config.toml
num_attention_heads = 5
hidden_act = "gelu"
rope_fraction = 0.5
tie_word_embeddings = "early"
init_std_qkv = 0.0265
init_std_o = 0.00566
init_std_up = 0.0265
init_std_down = 0.00283
weight_decay = 0.12
Each number is 500 + 40 x the weight over its row's rms, rounded and kept within 0 to 999. Layers, rows and columns count from 0. Numbers have three digits each. The size before them is the row's rms in percent of the matrix's.

# up: layer 6 MLP up, 640x160, rms 0.0863, rows 624-639, columns 80-159
# down: layer 6 MLP down (transposed), 640x160, rms 0.0781, rows 624-639, columns 80-159
up624 102:487510458454542517490507497503547536584522435522435492475518512603565520547517377499496525489424563483431469473486516489498457523509510503523525493542497510570521552508520435498541522472497530535544507565418502545483554502525517510585503509
down624 087:554496510431522472538465472477551406440576524456553466468506482476539501453551525487483497457481558541421494502513474505495462496524482509418469537513527462458482512525458535554481539564492569491568533553506507468536519502504516570486554477
up625 104:491500486513539492493461513482553513512554441566534453494483538487526417470546535488565516508515477418491498507530544520532455519377523445512586562498421509509459444447491536457583445479449486519518582468469502493496490488487545492558543520
down625 105:504553439461543476552509567487447542550459466528442531516539552469565478492541523472478517450525490442479514569472523524530518441496476506503517499404530481477523415499476525510489502442326494547488493490496478491453531501496483543432488489
up626 102:517474546457550488565512583488441460501511549474507460466490523519490470507437427479513492490495561500521515507437505510542488528405565531476522487525492457529493553485506522522481572460493480548536568443495483521495522501510470513474454463
down626 096:444474486516515522485480484487509522545478462514484540519574504456501512503462468553579486453496445552552494509464482559519505540560530531494519537421478475501610538420496472550493498502411525499436509487524554488558538527471523486529468477
up627 109:497480433541546516532513508504550520478544506512536557548433543534489558487497501534569522489510584488452595431506501556529516441432516538542489498523571462498526511470542465433573517542497469542538551448501466491463540474543543442494528547
down627 107:533516540537518514487512526458493522486547499533527509518505478520568493470531489536477557559555562538523513473535524532491558448494481464508455551514448513486540524496488511501494524438554467558410550543587464518484504445583566533460504433
up628 100:472537520452547486530544495508434489472509513458522517551552457536480528543457491513587507455401477501524533442443520568439517471576535487522535465613442550569502448541439485432518512499465536426553512554483490519459532525551504493560430584
down628 094:555498541415554529502452492518469493464484544499436477473520474550450571457449454508460487447483519544458473510517493518459496430415478480525516528486556468469499490511479534450488499514415492483509515481446466520471536472426442552521459476
up629 099:512411512568515522539552598473537507482515556547467484468490567484498537464552518521451517492464591523502482461449525530546445540505537482509547532516448479572514456460530492547549443381452537534510451558465496498434490449474457425551466471
down629 111:545527552482531559452550494484428492489493410527465457529502486476499531518573494540508512445527513543465593553471541506509462415470557584534512457531445525484515495510568524553443519527433478444526466507481508447534505520521541528586547508
up630 098:432527510535509488583408554535494526491457528582436475453476504557546542448498584486510438494529499512537451517492588488516499564439500529536523513512495520528458514454495479533453467539467508483539579510476530486526502525588504445463487594
down630 105:470425530502433499483537540541476535539474399529516553476469503426526519471461470496547499470513471519547506510526503512432462536521552522436498459522526515524535499500508456498487504518517522550523509484550483528449519463440579491539474439
up631 102:435464475491546417505514490498453477501474535482482426495477549522436540506515513447532580494475552543487455476543525537474475473458502547553539469520523528551446472503497498475465506453474445553556467501426463531519480493504424493534498527
down631 102:556598513530517575522461464452489424527473509494536514557447502551510477508466451457506456456500494487493538552549518519403519434511458558494493516595546516480443503435443511477512442485501487519443483463523473545511476504514428479469513559
up632 099:482448521445538477548467472443444545496504456421480543470479486503520481514588474464544504453578558586532492487503504529570530560520514496556514542488441496467501531478527592504608493409487563505448450527469477535573497508501533505547475501
down632 086:509521514544545476530451444492490567531419518454550484547453544501496492455501423506566428547450555509448488539555468485523484494549538433455496466480432478450562584532494447500540541510491503520514553413557496483514570542513581531546492436
up633 099:530491545474584518442530543523499495443485507560497595470498593519464442452557481469458506488511573488486515478497524508526389483517485549545541502506516479486500453470516587527507504443489523412480495511491393549539523499553545533486497486
down633 098:556490505478542488543528581546509500522554500541572584534487444552512510512522516528538495552521473509548499454523508514537469520460431483457536524488557461542467499429495536487436509487356476427441523504552505499533490511466508468527505539
up634 099:525524563501524488474457534597521547446501515484547550495511567513486523447577545508517485451477487497513553448519460592534495530464551503541509522517516492495377528479494528460457475461489537393563507482530453576511495449502483461451496493
down634 100:440535490419507412452495505443478543546502480411490555418558468527514518513498510481485465494498514493490449478503509470458526515581511459448458496478516581457491454482496571558501488569376449479456456537514522454478473520473496488464447546
up635 093:531566455440506504612500510488522474493480476498569513552539504514510537547460490466462531439504492516418518500502555507533451402467496483475558537506455474517535451517434502466562533446508508476538485482500487486468478553542500500494442520
down635 089:547518539509490527508475471464595446462487524513481444514515468434431500533497477478487539393436455517512476437538494458497480459464490469483538519375527411492550483500485504555461547505469526500511428453483558521540535432474462518558485566
up636 098:551393469533606410436481477551531541504447510518544569474464515578478545516499485488545455494459466440502452530462493495545441536498541567513420432499512502480484462480519506476521514467513539457474472534479491546514490496494514485439495498
down636 103:512517571477424447524475560463558616442528573530433378520453419455481528487554463457520486474541506481497493458397476499542512481500485531410482524585500503518532518510499495502516503483473488549486479531512518496529497526513464521628512457
up637 107:497487461475532480494424541500512505438478534504531425458392461513443440502490435458467495527465509466491520456430459459549546488463514571507507555557506454458544486493531514564495475470505564448505512512424497502551516455501536431463501551
down637 114:467489479446441499522568479538533473497500483507532536487493481379539511473515527577522547460538468553496461532506554529514497529496506489581463474474483511504560557563469514483449529504455493459443491529496506493456515536443544489505474431
up638 112:418497542437499417519494492490567491545485494478456550513476536495505583528581563486492540444474515528471440490525543508475496476412535593477517523557537453502536483459529460579531475538503501461552539479542534561440460496581576484409477513
down638 124:444446495521590559508489457460484518504473508474548538512463517487474512571507490464540508481506454529440378514493525428509468492476637506453494467505495500498546464510423470555523523451662508486475467514448460553467482486488412484449457521
up639 094:547449425516507466499465476591552462474458413507482490449422480471467553547553493445532466471466547488511525480506513563520548470439616473494435472499499523478501462459599520506519483439516488558507491509485513523511537485504561462493467489
down639 093:484541441511449501515525526535440494490516563510496461471513505486466507501491515486489460575503491474494451552427513524506592449513555502448461519515566549514650463504506510498515504556384449477539513530462488544485455439516473482488485422